From a checkpoint of a small transformer trained on Wikipedia.
Size: width 64, 2 heads of 32.
Each number is 500 + 25 x the weight over its row's rms, rounded and kept within 0 to 999. Layers, rows and columns count from 0. Numbers have three digits each. The size before them is the row's rms in percent of the matrix's.

# q: layer 4 attention query, 64x64, rms 0.248, rows 0-63, columns 0-31
# k: layer 4 attention key, 64x64, rms 0.231, rows 0-63, columns 0-31
# v: layer 4 attention value, 64x64, rms 0.146, rows 0-63, columns 0-31
# o: layer 4 attention output (transposed), 64x64, rms 0.497, rows 0-63, columns 0-31
# up: layer 4 MLP up, 256x64, rms 0.296, rows 0-51, columns 0-31
# down: layer 4 MLP down (transposed), 256x64, rms 0.149, rows 0-51, columns 0-31
q0 069:452465503482491520514531486455507498455478494536454511482496495503529539477496539498523515524498
k0 076:454546454504515476512490469497505487533522469512535518470508538518518519496484509503500473517478
q1 080:457489533508491518488526434484503509513507527520500499483562509465484546540499527535495513475459
k1 089:497525501529508489521463494489503534516502536481530502474539519503455489465510531448524534474457
q2 072:533502502481529536488448446499474515492488501514512485489451510488556519502515512478494495499474
k2 078:532533486490491480463496496510467462461532525566520433486462507497535517524484488557516522495485
q3 088:520486464457546507494492520482480516513503507559535487502458513446469498479486504507480505482516
k3 091:470480499528528504470491494501482479462501524518487496483463480502526501514516530468470532503520
q4 083:450488484522483462477465496469496565489516511512473519513511527543487524517492524438467456483487
k4 080:509497505513467532455495489469500512543485495514467514500563524465521494538523524459567450512507
q5 083:477485533526477493502489483514431492539529510524491497496511499534469539501539490522492475493477
k5 080:476515546512469513460485507501498456507510466488512473509491539498524550488496517475520493509491
q6 083:455547475477500486525502468500523521470529540496561504490515534521445467497491479479513495501562
k6 080:516507488498552480477514505491511487474481494446505503559539533555527516528497521499460444491501
q7 084:497503520523517541539465462481494472529478482546504538512524484534472495526469484509447498487505
k7 087:488529484561501519494494515458514542500493496519535506485469496489443477513534484517531486488495
q8 080:505561514502498524524515443500502434491442498518490472527493441514499445542528504473512492498497
k8 094:549515500507441491524453554467502493476452445528487525502485491503512500506541500512520487523484
q9 103:476540480508524508502499503529446511492509520521490490474498499521517506554520541477500523550499
k9 099:526520493476482511496454470511470519473471521556528484518496537500502526481534461493506498493476
q10 075:520501459465468512491523477474488543461513510494510520485489489481463506488490484453460538541505
k10 087:520487497511512494521508513476492545479496519542468502560529453504519488472484565476466502542531
q11 076:500506517462495485495490517543476534471495453523531522539480495491549493491480477518538517530545
k11 080:513493503504493488513487518483482513464497516499512479446491539519534537487461473512468487495530
q12 081:500479496533548519455524498515509525500524504520479506518524495556522489496467502486464503434486
k12 079:455520483517492507492541508481484521489499533490499487475503498524450499544487559459486506495459
q13 078:539506487484507465509511490531494453479501462517485495476512565471500493480495478468501506531522
k13 082:490517482458534530504516439494500492510486498481504449500461494492543562498495486508509483534475
q14 083:498441510510505501504503526482489506546505513559505510501499504468513517512485461488542529474555
k14 082:490483456561510528509466520485454497518529501500530462493518519484498495474514455474477547540490
q15 076:494440499469440538479456506504490524494482514542538486489473537515503481511488494542498459494519
k15 075:472510488546512529475487496510516508519537479503522494496480507476475525520495532505489505484547
q16 081:471506486479507517488502537481542538500511522545465471518485516524492527449484546500536499458467
k16 079:508467509527476489476466486512492480514515483472454522524542443518506477503508540502522508492478
q17 097:531565500507538507462486474538508513459483509487472502487484481478525510525533509456513518514497
k17 094:528476517494509485498498491503500508495478477552515467490459524494516479481507482522504501510473
q18 083:473500519505521505530498487496553544523502480505483502486524518522477513513484475499473504470481
k18 079:467482513509512513525491506481519526527498541475513515511477481473468480501449503489498538507507
q19 090:527486499486474498496460500490459485437509490500503534518520524538485473529506474501538522505524
k19 086:453485482489516530527497478479505513488514476482520506508521455509479534482477464462503494535494
q20 081:503534522512483521512485525504503525452535494492523433505520528488531492476484499502505445504493
k20 072:535492572501472540475446504529511491471478473480516501478498531524495481516497485491476529517533
q21 083:488524524462541455481491534544535461491554478475492570479496476520521503481511494516514517496502
k21 096:515503490486490483506516511485533548472506475511490452497503504490533446532500493491478492517487
q22 075:489523492548510480475477519483515494475480523483588493502475466512528531492540520513489482513476
k22 089:517527520515497478508526505498482497500522407534494519506500566515481502490507481477463493503495
q23 080:486448492484467521488468496452504467503573543510498529527508514505517514505497508452535506508481
k23 079:510539512496511490518449508538463502514514465488505521484519520460526476512506507490538471569491
q24 085:540453517508507462490487505498446524498482481500533473460488520478481522488439538465517513525545
k24 086:476489475530540546487500443454548484470493525491509492503496494501490523473492510512487493506503
q25 081:523557552497497495493527553474502473504507478495525487486468525483495472537517500495491530499436
k25 093:526499526496503472505510459503507484446485450474512522475491488476490517500473443529490525487523
q26 070:504511509496468527496496500541479512499519477510491513474480519515526491477514527509515554445495
k26 080:550514467488490466480475497531488497490485530480547516456498480450499509510481517490523473478572
q27 073:512489535478513485478489498500501518500528513524499527529482533512508456482502503483472497557522
k27 074:490483505533547490501483515451510490498518542509464509547447473492513446491513507529476528485533
q28 076:488500579490532496477515509549489498506494531488531468502469455438499458477496496527496487485506
k28 083:505474468512550471481531514486510475519489476477521478426464515548517490457501506501461522470520
q29 074:473508501558490490531485459485469553533490481445524487492507490528497492511505519459500530539441
k29 087:522495523468504473534536525478519500489527514511510482543494573465470481520526483490533498492476
q30 071:527510472554485513517523499475477524503494489489505468505522498504485508476501469527499489500427
k30 078:481498515501500506520517494532431494474496507515510519530482533494519513492502483462564491451523
q31 083:482506527498481472491491511521519519494490493554504435481511497524512531505519490505489501487445
k31 086:542535497520468501498476516475505491490523475510516521438465543431550494518509491483487509486468
v0 086:517483464456489529479525481500479489515516496508516526512466470521499494537497511497489499508553
o0 082:503532542514472535515528502496521476497501479487439483482541489489492537477545492485498531493450
v1 109:551453518511514510500515481521475509499507455512462458504513522526466486542498481496490494484507
o1 088:500542458506455511504469490493505467491491481498499469495528513522543503556521465491496468517498
v2 104:533526494518493460490507487478506512447498524507475492523512485450485536515479464497471548494524
o2 094:484533522542493501475502470541493490546469492481484504473512469513529497498520523519540486501479
v3 090:490486495506492522478457502524470497531513509482503530518437488507504521470532466540481475518463
o3 081:489475482512537515506538476476526490477489508485526467484535468500473501508468542505493537512498
v4 103:508561474505507511507483468499446477491490510516499511521511519493467474501517497493510542520464
o4 077:459470533460500484459484500489511519498536520540497517500501519548493511506488476534488484486504
v5 100:506543488504504471529474463509480525528481506473504511515517511499503538513526463511535515453505
o5 086:530519507486486552476490497480479491505475490518498502496478516506535483491532530519512468495487
v6 101:468490460445507503510492549530478532460517530516488488533492500515518518535533491471506477492489
o6 099:467501534510471506523500446482501478501512493470472505513492543526535503534511494513508503552486
v7 097:474509471497467485547496502488495492490485457544511476530503529511519540504486490486505512503484
o7 094:520482481476506490491522523470523484498531537505452535514544499475491427497521528483521477493508
v8 108:512506477499529512473511500504505490481484466506506519517504497487489457494487509500464507509504
o8 092:479486531513491463555471519509533524488501519520476484498491507542484496530512534494513519510470
v9 118:505505532512485537474428523450446493486474545509514522483504490484440524469541513510481505502486
o9 100:469454437492506487533549469541517514545482493517505511474532475470562518476492485508505513518494
v10 106:456502480511519542482481500460518519531475494499471496510473511483520541482528552493528519431484
o10 109:548510516510473536509528468513474475509509517499504509512481522443477483487483461496499521530517
v11 099:502499450478501518536559480531516491506486491535484526514501491462507489522462502458502512484543
o11 096:510469544502447510475437511512444490488519479489478528535495512491500534469504489501527530511510
v12 093:522514495509523538514489493446542463501533477513496544478571488481545490516509534489448461504480
o12 089:496479511505515487466490504539509496486504500519550480441442504478508504496481499525495513538525
v13 113:457532529495521503481497535521489510457525489498500506486469510429501522468457500514521549483502
o13 102:504487504521461492494495487497504519549480474466546508495547478527497471464528521500506500518507
v14 091:493494530477470468532509491493518474521521503509487508534513455515494491485492489508511544507497
o14 087:480537519465518523441486523533528491472530493492471506488500551546493512463493490482499492464534
v15 104:516541500532513488503510531471479506499458495479526478524554482535490529505515415505484485525461
o15 109:482491499489503509467487482527499475503488533532521501450464500484562517523507539537551481468483
v16 099:505498473478524495536501511448485535510531544484545492436429477495481519513524555512484505491459
o16 092:497466500498485523485535493475537534479512534474484477540524539525497474522504483485509505521518
v17 106:549495494494506487476518491488444482518498469502489485560484474487503501530515506481549594497525
o17 091:463544495484518524479472486470547524512474517493495484481500480527485486497543519494444488512513
v18 110:489512483490455474448516501473458512524500515485497489511470530459529521503544531494522513518515
o18 108:479507504530535533519509501538526499474481489497482467543516484508457467478489507523465506512529
v19 101:498522524492494445462489528482468478504494518501513527479461538498519537521523464486501484504521
o19 115:499515505509491487503500488480500524489504476516459483542561507514502464516554566484498457514481
v20 083:507516484480483459518504509505562483470483514482474518505489499519496475485472523538505497467469
o20 081:484479484514527543478445512502467522514503500513494516518456538501494516504476520467497492534542
v21 084:529519511464508502431465538533438527476488544497529488506503504461512481497502502495478444542483
o21 083:437466430544494521536521462512531483500489508501481516496517491521505512505492480515518540525476
v22 098:500492523479501506512503458547476470493510499478478535524519428533490542503481520447511529502528
o22 080:538519495485480485506493477522492514455510476463530472428493523495534527536526434521504476515513
v23 090:501500523500526548505559491523496489517507507516467516484479520474518505453419502437513497501472
o23 086:503471528496511476524509498455437488509558476506521521509510477499450477489549483485531465506522
v24 098:546506513511543501455536513485499506514517493483510515471532506540496443486463507466486464483505
o24 085:502485511503508453533523565512511455469493511489518477510468498508519540497516505516500527494491
v25 089:474523513480471506540490448513461510488524508517473474555449525514518517497512518432518486510471
o25 083:486502478470524532508534480461515428460540503494510487502511561486509502509498464515503508503517
v26 102:534517498539508470541479467517494480505474499475490506494530477462502468505454496519520503479543
o26 099:490510530506509514455477549536489481515497532499492536482511428520524525486490540533498495505489
v27 112:501526524538536523527497434507469513532532494482478472496547487508469503526512495498480506513513
o27 109:498495492481482480486517498482497510458520485439515507462478472520545474531484470523494499484495
v28 093:532525522495489496508543559494486465461465467501520506486479447506530544475520530530449543493486
o28 084:490540481509524485477474510512532544530525523462530486495499557488475494483489507524527492473518
v29 095:499527472522465477482470463566516552488478481482481512515521515504482533511475505460537469471507
o29 090:499502519534490481487493459464483469436498526517490483503456508538535498481487515491488495524484
v30 093:505522485541466529439512524496521452504507530541477537519488504484500480447484523507492498514501
o30 086:519466513520476481533493507488482517476458523540502502519499529485466510522516527488487509477520
v31 100:551488532525474522468494524512547516433512514513485504536517499534543510473503531530467533498481
o31 091:509530505516551493463507554515511538537461503503508507461520485487470480464475499487501505516512
q32 121:450506513500532507516536483498514503520504506498507511455498483459492504496501530559486576496462
k32 116:465478529499463543504513486535496516529506557520484493459537538519522466476542532497500474468484
q33 105:466478460502510553490443492505487496469509516568491498524475484460502507542511478522504544532520
k33 100:482545513517514534502494519477484502481476529516515528481475522506491489531521479436473508466535
q34 122:514473511483498525514504477457451516463509539481502515516487483548489454508501464532479504529522
k34 114:493501492474506497506489496458489503527470523541447527562466499499500489518497477493463463502543
q35 137:523509489505523504489514493574500534527484483489479484504464469512489480480472471503518513459473
k35 141:529475501527514547479490515483514521554474482471495477505528443520452481456505529514497509485505
q36 111:523471534457456500476515504469504519511455493485529511490476490551518506488451505477466491508504
k36 105:495501510482485463543481502500469547545484483457481478491521516510486473515498512505511499533460
q37 135:557487516471526529462519501512473489469530505450499475506466492495531477528503471505531485518489
k37 125:478508489521478465472498501531498479523486509501486498532480480538546497491454494533453534503516
q38 112:469491511528510508485498541514508490534469510499478505546483483531551500489500522505535504497497
k38 108:515519481502484519453503528523499485539488513494463500483510502495450490519516494487494516463459
q39 112:536475489458465477508544462479505441502521508489494505459518476489554482478506465539542525526484
k39 109:450459459492484478529499479496475448453498519506487517492509507519507495548506490500510500476457
q40 121:503466524492496465454521473556523475493556483494506474499493484532498501466476553500501518503498
k40 132:458464500502494494484494504481492500495485490485530532548505485534523449490478519519511494526475
q41 104:508514518540457520492478500506518460515501540488514470485450438497494535558512474529551475467492
k41 109:462532499548527507472499446545509490483527467499537533489491470513493495505475494507526493458517
q42 126:515498527475484469524471470507507477451522522461513515482464479509505460508504488501512526471538
k42 125:483466511528539493506509469487485445489499510472513490494463511523516507471497521490460481511536
q43 125:488545511473531488487542451486518512434507534508486464444530509520534492499510472512490492542461
k43 117:453505472470528505508522512513516501498501500529494489488478533495521521534494500512428500550504
q44 124:530499483506530507484513512551532485486500523489517482483500469510509542505474456484489572511491
k44 109:468488490535534505518506543486517513500504506496479488496487466514485468504511521454513548518452
q45 105:500501506490490465532518538476567538466512530522436507480493499530469500466474449472500506510501
k45 113:518502467473512519493517487484496528494515489491410492507514477509500482504532509500479446537485
q46 106:493514500518517504451529557514469489488465466524519468533499501509500499502537467484497515476497
k46 106:493539485534477555493453494523490528515506499504524496531488480464477459490487476539518512485526
q47 100:549535479530496475522480461493450490510431486495495494526526454498487479491528531488510482482513
k47 101:512503487520462513500494503514486476506489471535512504498491514507497484467497468491541509486461
q48 101:533488453478485511485514538490491481461553505529518491556484507493498532461511481510513502442489
k48 100:497545467523491501507472529497503444503505516505473476524486505508492500452482462506543505505519
q49 128:459516504516503469541462485495516476514503478544507531518500504510444521475513528469505495517515
k49 130:517473552517523497532470533496533497475509489490500514530517525480470489537495507487547483524499
q50 111:523503473515512514482491461461471471486507514518494482534508516509488518471552511470507536468480
k50 112:504541453534484550526508580545451457490505475507518491493496481508523474467484528504488503469481
q51 121:505471511490463476502495510520496516491468477491495479507512494511489507459501516465513489561483
k51 117:522508526496488477512504479501477502462490474473524516479458564490552500554495487513505516492492
q52 110:478475469494524462489505527484523510531463481485574475495573475507508498470492514520531500458477
k52 107:519495519518415497525494495513503476484514481514560496537531502512474482558515519451494544528447
q53 123:477460504523482472532528515507450516501495453488513477472483539513469508505498534549528495492507
k53 127:474518502503456517536523473461479544519520518456512460521532543466510541473460524499510473485472
q54 140:487501523514501526495469499482490514528452457515493542537519471515457506479509541527488478475464
k54 124:498497523513465504487500521532485501490483502551494481511489532497535452464518488507528471491491
q55 106:491493467494479453547491481501462524494475539500490518517558478469506495526530497477493545508511
k55 098:546499507454533530528513482515519472498489524562552516525470516446490475489530458479502480478468
q56 100:468518508502492519476523521501508548517549489504491532497506492542520532528485458494531468517546
k56 103:479512502509522493441476495472551490460545509491491522554514506464509492468483487501484477536542
q57 102:496458526556494507502515500487530526515485503505503475531500483512493472509439529516503480480524
k57 102:454462527473497481473499502545500529520485483484557505519497471495528491513517469525524495503506
q58 107:531525471526470537467492469504485529464479479515529474483494492475506486542558455477497512489510
k58 101:494479486499523516509464484521517477482520511498520501474528453542513479512463521487518492500505
q59 125:494469533499505510550534469514480490476485489520489487506542469507505537550531476518497513479479
k59 116:484497463517529532509544499470514496528502526518537486488520522499506478531488491503529501533485
q60 123:529509499477502520512480532533520521492501514519509506498483529474516467529484446499487530483512
k60 115:502493505494514546454490506506511500497532519494502489471501519499489520528503451508413514481515
q61 115:520492521474485496494532482509480498539494514491478498493505528441483495471487487522525487490469
k61 123:538504468461518515546502517503479504485499503504504473445477534502522552465491496539521511522500
q62 113:492523479471533524491497458504500465513515501503497437529471526548528511488502526502494551506508
k62 110:476512468526512486497512496539516471502508531504469491471493548499517489482492521502497497527465
q63 106:434528436489503512491482504504508489465530527467504471531493472512514498509451512484461471513499
k63 110:516548475489464487495476511465493532520512526510468540535492504530517494519530539497470508478516
v32 099:497517529490478480476459480493471517527514474496466546503510502537492537502492512512507454460490
o32 107:559486486432518491477537525491525474473554510486503502474494521501525485491503451514482507531473
v33 100:474477510517455536493498515478481507516507507545481522507467485463474534513508514460496464509451
o33 112:539520518518483493505429506483439466519469462468542477507498484523526483517520470542489533523462
v34 105:482507517507457465513497508473493493527448548483495484506439496551472506477504473530531476526513
o34 112:576481515490472489476504543500463503500508479481503507511491469453489454465533516499524489518538
v35 105:475468498526507507481483513501501481463448473493499484548501496500482516517514533508500550507511
o35 102:501543510478493528464500498536530525527531487536453504502489493479537492512505488582517461518499
v36 100:485441474516482488507529493503497509531554472461491538477529513513445473510483483478490533484480
o36 106:480485443497527473506498491524527502475482542508491544504511449515537531493470504494477525514521
v37 098:508454458493491482526502480506524544508488521498487492496485529511470468464521470534501583508519
o37 109:477526493502488499476466483542524560490479505468481494501480460513501499501480518456473489518514
v38 104:517496494491528511518507473499506511476517508524507498509466516549527515515456532479457579476477
o38 110:489500493487433503508440460503518499459500483520515529488502532517522487531495469534499446525552
v39 094:496540492509506486526506521523521472523495509516526508489514488552451497479479484524476488526495
o39 113:531501488482480484528514487520465495506493501487486519564504448482498456491505491502525514474514
v40 093:437496547484475535500486518492495519497460540527504529503475521491472492475479492501490525483472
o40 095:529528483539537493441522477529556490510475479541527489497516488475476456504502456505483486500497
v41 098:480517501486517477505505469525480508532468508513494502483504482458515513535502464518467484478514
o41 118:527497534462477467529527524467506539526507491481491526476569504511510457476489532496487488515469
v42 102:498513475507495522525514484466500499458542493485496508459520472479506484498516548543495467532516
o42 102:500499477520480498467515511535483531488490494474501447511488503477500534514461523459558521464496
v43 109:528513508500497467521520478510527515503528518474540524555483500450529482446517485540482478474445
o43 115:462477518520493501488504510505467492465484448515552526528466484499483496539481490527493502516576
v44 103:502512509524488510512503509484513516534499466490487536515534495483473566482496519517499476495498
o44 103:490500477538503479512480507481490491481486469513515486475461531495536504540510461564491497515532
v45 102:517506473518510496524480519460507494495513511515567528476499495489503500513487498522481489492482
o45 105:476487489501503510466476511537479519498485500485501457555534521483532479517511518491535527523500
v46 097:453545492461494464509505475474463531499513481527483500550531520494474506509576467533496512483501
o46 101:504500523498517524505506535510525487535498472483502505528494465526505489493501528509419480489501
v47 117:520526537460526462449509465500510472491469466505512505518518492487479544473453498487483540530461
o47 116:511463505548485480495492524508536524498514500519475541506545497482505521535506502476502464492515
v48 105:472521512467534500512461441480459495511538492516507504490482461483506476474479487508521537501478
o48 115:540490517538439501483527459468520554514511497496494519524532495525474490509474498480531465489448
v49 101:495521497497522543560494460501505504461528505501491512522501534514490487517520497499503489504446
o49 116:476513495503504472498490469514480483511468445510568492481507505531491520517502506511515500501489
v50 090:525489499461511553530513488503504488481468437481487524461469517467460496477498544520505449478505
o50 097:497513501472509492482481483458499468453554514540479520480444523495517494530507531486474537523484
v51 104:505483500482496537501520476541459511506530511489495538527523527526508541468441504447518485494509
o51 110:490487527478493484513505499488474499505501535470523518509524557463494482496503518545528548499511
v52 097:521534499480516531527524492507498473510458512488519500475502526510494499430502490481504476519492
o52 115:484506477546503479500480485509512450478545529498505475465518492474500537481540501476507529473537
v53 099:519539506483512483518513458476526517448490530495502456518479481471494484509439536490496516516554
o53 095:485481541499490506502485511477458525551553475502486510511509537521485497455474460497503464529543
v54 094:502500465482525496503454513538517507463554478457514500501489519527477529505466471537535496471544
o54 108:516507493461478521473487482499463482496517531513458523544531519502476475502492463514548461505509
v55 091:518489492437506495479489521520512480491525539488511493493502526525496494464493502536533510546479
o55 104:499494538503496437533495471514533512498509518477550486460478513488509526505475510459553504561515
v56 087:533516496511498466488503507491515493486517508584490536476478515513439532500526519474459475499490
o56 095:452535485492512493541533481447495454521498524472553529467478492475485532506507525495481461507476
v57 099:527494524500512449516496538508474523471498512484465489456526521457474479482484507508463490448520
o57 100:496507487472524506474484508467533471549535499492479520535501482580466492463492471510493509503498
v58 097:520490465485493508523500547496494491532482537477470569548507512485529502478459482525497500511493
o58 103:484517469527534481523489496510492510507494492491489430502509523521501485498508474510474505549491
v59 089:485510477516543495497503545457502480481519490497450547501477519483498529472474446469518521516449
o59 096:536496511496476499494446465467499462517485532484506511495538503471495476500545491515539459517481
v60 108:514496537504511491538473461524474551491485491420523501446490474545501502513517498452496481502499
o60 097:500514489513483526539468530512510501531493516553526516474508510458488497526482461468490526463526
v61 097:525491547531435497473474487522474422499524472532504512492512527467508479516473537537530529488516
o61 113:468483471508510516504548522523533489465569499485517485561508507534507525508471494503525495510514
v62 101:462524489509543479493515503517456531519529494490492529456491544508485477517492493518497476509512
o62 112:445499497493482445501484487544534471494514481511484548503502456517504509461500551498543480451498
v63 118:538495486529502460448483468509517454535541512533498476493501493542525500465490517464476468524513
o63 112:458488508516513556558537480490472542514516489493511523473537500488511506479535457494540513519508
up0 109:476476514489480528494472454490534473501522493432495499514499524486465506541512498560485519475482
down0 100:540477498473473466496517544516484498518524482528482502495537496512509469465501482463497503468491
up1 106:451499523473517508491528499499460486487511494548476530490475467480491501475487490500515578508473
down1 096:498485504486487502482507514467476514498505529502550455539497519488493508496497483511509466445474
up2 102:508456483460507511488468480475493514492511540491489480508522465495515501545540489503523480477507
down2 111:487540538473489512536562488516482539471536456467527505498492508500492507514457483488458532561491
up3 119:509478532487468554483507495536522479536478531516484517480490452557484486553480492492538503531492
down3 110:535550507525521471512473501457515515475524483500470483438479517476490504509502516519487517497495
up4 100:489561505467512523516496464494511429486516523507457486468497510510492521533534546519496543488498
down4 117:484480488519552474468547533486499499492506485519513467472514509507458529516504597528497497506520
up5 094:507540486528514563503505466487468496496516563494482494503471527448515470512519459492513486511492
down5 096:465466523542492461498490498539510455528464505492531516521530476541531521524519477492525475486539
up6 104:534497493533490539501550485478512529461526500543487505481471528521496487535412487502466477541488
down6 102:532573479503494514476495536486501460437461539479528500492528500527479515482509531473509488503493
up7 101:473507566503487498538503471499529509481484513512452500464453483480485513514502541499521499478516
down7 106:500515492520546491504514524457555523477508501501544476490499522488479436481527492531441516497461
up8 080:488487530494519527540503485512498512505523512515487505481527452455517513455463465530485473472451
down8 089:522531501524541521482494507513480448513493469527515440550510518477512490457490540500471446508488
up9 101:539454504519490483520473466502497496499496499517486490464461499537515528489485487520509510532519
down9 095:500520467490506526515530493456497482487556466505459507478531490480490505466511499497439480511500
up10 115:479460548474506491500477496479497509487514523428484540476492486495512526518539507521527537495514
down10 112:485471480513533505490443506496505503517430510521521472460496484488511503496526514485478479521462
up11 090:503461508529464494474513507490474473539522501470496491514541540518509515529483529513494506510475
down11 094:524558473513559507532483515500463522485516462498451452513465520435506479485529473510510541497522
up12 103:483496476468487487474509505524513556477508507483508496511459523518491495444544523464454528473547
down12 106:548478526499519498499509497519475505504503477510528507532567494447536496469461486520488506509462
up13 103:507468552545513496514520471532446489507507470473452491502450524523453462490459503474516529490477
down13 097:478531460496543509529493470533523510468442527486518476482476513497526518518506492516552506499532
up14 118:535492506535467489479527517486446474516505503526504519470520477548500473532484501446483466498503
down14 114:494509486514454468495485467505492512504503540487540487481506529478488490479485486516476514531490
up15 100:524526447474510490478544473479528517462504514519484481503463491515526565518504504494517517441469
down15 102:496504496483502444477462484488503524534484532490516489482496467475426514521505473479494470499517
up16 094:491495507498481478469490484510536486482519514465519516487533558512487511500462528519500469459478
down16 091:477509546474527494502501509500469508512518508493513508506472456509510504524536502463462507522526
up17 093:495476533487562519440514537505491519481470515465504512482501516476497549491511470439492534491511
down17 094:476451461465470539502477506512497530501520489519476521516543530493533492476457512508487490470506
up18 111:505518504533464482484484507512504463503485532526424487507489463486484488502467484467491513495508
down18 099:466497474482488536516490542475509527504510544504493477499536475497479476473491469503512513495496
up19 068:526485530479468532466490486494469519511543502505517514525478509485521499511489464565559483513521
down19 072:492518481507526502539493531460518491499475493488494464528512517517477550467489510510483524478492
up20 088:495476499481523530517508483469501461496487499538471458484499517496455466478518535552489517470511
down20 084:489523498488524486518494486494486487525454455452487521519547501495515500494529474493501495526548
up21 119:504512498468520493482496476528523456502521490536445464520530480513485542503526489487497553459463
down21 121:449517497509493481451477499495504481479452527498489531509562519526496515540512533476473490470547
up22 091:463498511525529466519517494489492487468502498510465523511466442534499455537518507512500492503528
down22 095:509452501541491510502510518524498507554502535487516529522495530494500511471459507489537474511468
up23 107:495546487512487493540543470485484543448487523497514504499472489468483444487539479529503506487510
down23 102:529497498518511480500537497479509465556523505521484446525548450482472516516502512491470522478518
up24 093:516546507516547557501465470474477487506497498501508498481511466548509504491466473491488504481495
down24 091:478465505484488486539472458516463522526545496482466491524463500488525525525497495490499471523531
up25 084:554478505541528496460506557450495517489520507523541482513490484480510513523471467492530438489518
down25 079:461516455455462535497462479505502464504509506492439514514531484507522504503516533493509518479501
up26 089:513519505527511548504498450474505499508499537543512544506492505531504523496499475513488481517457
down26 096:500479473522539476513487521539513472509522466496494472524456486483530528489488497523514477466482
up27 091:474517507497483505475487501466513519557542474512459500497519502495494467500483495484478546500494
down27 098:499491507563526483520557513531490481460540446484501508476473522489511496498561520519505511480516
up28 090:525448468536511529459534504488490526456490477500509526508514520479494489502500504518520515560502
down28 089:488538478482523558500489526515515516555513548493495474508502493463488513480493464475509501480508
up29 093:499502519516472536505491518506494515542499494505480475506469539500513493506515505533478489454503
down29 089:527526465496500450487500492502501477455544455498513492486531535520523479489539485486512491547532
up30 084:508490503464504498484445474538475470430508532542487508510486457525544509500519534522471464515472
down30 082:506518482558495488488547525491527539536479464481512491501514540493474515492468540472505503489478
up31 088:517477492502550516495535534513487513511546474506508528504476505523531474508515483508439494510444
down31 089:525472497518497493477507526536487514534510531471464524492507492513462477469520530495494468441490
up32 093:476545486492492495519483486476540501469463511510526489480510476525498523452453501491468476527503
down32 087:487505564537520466526498483517475480460483485482493513494521536521549483511485476556484509487496
up33 107:466490527536468460492486506516451522487464492537475531535493473496505471553523494476518470484514
down33 103:502515497486502537540484505511492498508523543517477468504545507495506462505519474528497483467501
up34 088:547490502499516477522474457493517492519513466455544537522463496494529503507480513498487503485496
down34 100:542497541500497529506531517507519506546516505498459532511455514495478466498466538501511495453536
up35 103:475517493494525490493508511537477524461510545473521516533518512504473523505521514528486482434534
down35 104:486517479519504467506515497512446491524536485526477491510505575551500484508477501548439503490494
up36 111:465514493500520506508502503502471562504508542483504464480463510489448505485506495475521518469442
down36 097:537506523534492488490487524504517484451530499531487487473520511529480521509497481469525472478494
up37 089:511499515543506489495480497478504480514426508479525515500528532525470524501507524503498504504457
down37 086:513531495513493478485491494495496494474506453490493560498540497468591496503442459509496541532499
up38 123:473460483494472519487493508509484485518476512460497464510512528519498516533502502493498456499495
down38 116:531494480533452506514506484548494538542511526506493469458481467511496530516483505533512520470482
up39 109:535491521493533527498492546445512492496511473484442467469492535538492510506504504500495491464507
down39 102:530542504518527460514511505530497493459466483508484515531511519484526498493516462507548496537478
up40 111:477503469509479456491527498494514478545493486488524486552479523522509483509514525499452459481513
down40 101:539470516490530498461482495552491513483513520470506482508480485497479473533489480497492443507454
up41 091:510495533526437537523505453457502510506523455465505519502466518510470514526533490490470486515507
down41 093:514475478483496509546521491544518443488489486496476541523468495464533497509490504457553500539512
up42 089:492521503467512502522506505527548483475534504481561482516517479500492533450493528502473465520479
down42 087:497479496493482501483471490485462506519495499489439484561531536533454513522531507479478480497481
up43 099:469458489478461522504546498490534501485458497532502535494536463474498522495511489524495472494532
down43 106:494465494478508499509496509459435509498524486502510490464464566551507495499468504520494487468478
up44 097:500524492528536522494489477427491493496508477506493503485500509488549500469518503501494486450515
down44 111:498512507499518552476487500518427509493494492472466480485471524529522520494521495511521494511529
up45 098:532492526478499451486498454479450533497471485506508497514523484520537538467532527491485477547465
down45 095:502522493544504528496507513484524543446512528535502513483504495477484545488513469489503517525496
up46 117:476487509530482522477487483535504504541522536523499492510481566508481495528478481468499500521528
down46 114:514495500548527476491517490473483536449525475480488520502501444524543518468521478536503492532472
up47 085:548487518469464532498462472536477486452515518465465501511519486495533500488516497463486472451525
down47 089:474471469481491454517514449505462521525520529519505488504483512520517502552543533500514486509497
up48 099:486497518463467499539485467483462535518490530501541521473517483516531523555495471539502518460501
down48 101:519500500505519500521484467494526485528441537462481523493504480489518467505519532515535473483540
up49 106:526481521508468491466474503530464519517482468468491499502507533535490497532461530478522461498485
down49 109:473512487508538497521494495549484493434504483500468485484499494494521515502518445475466457491519
up50 085:473449473480536494477484449521502508506521501527475497442521527468519516518517528516521521490489
down50 091:470485482540503526447505494478501479485510475478488483499555476490535494536471468516501524470499
up51 090:519488493485511543574476540451505523510494479496500531476506490494517503494487450502487498498508
down51 096:506547520514531501503504535541497467501470515480538500525473512506448502473469528517471538504484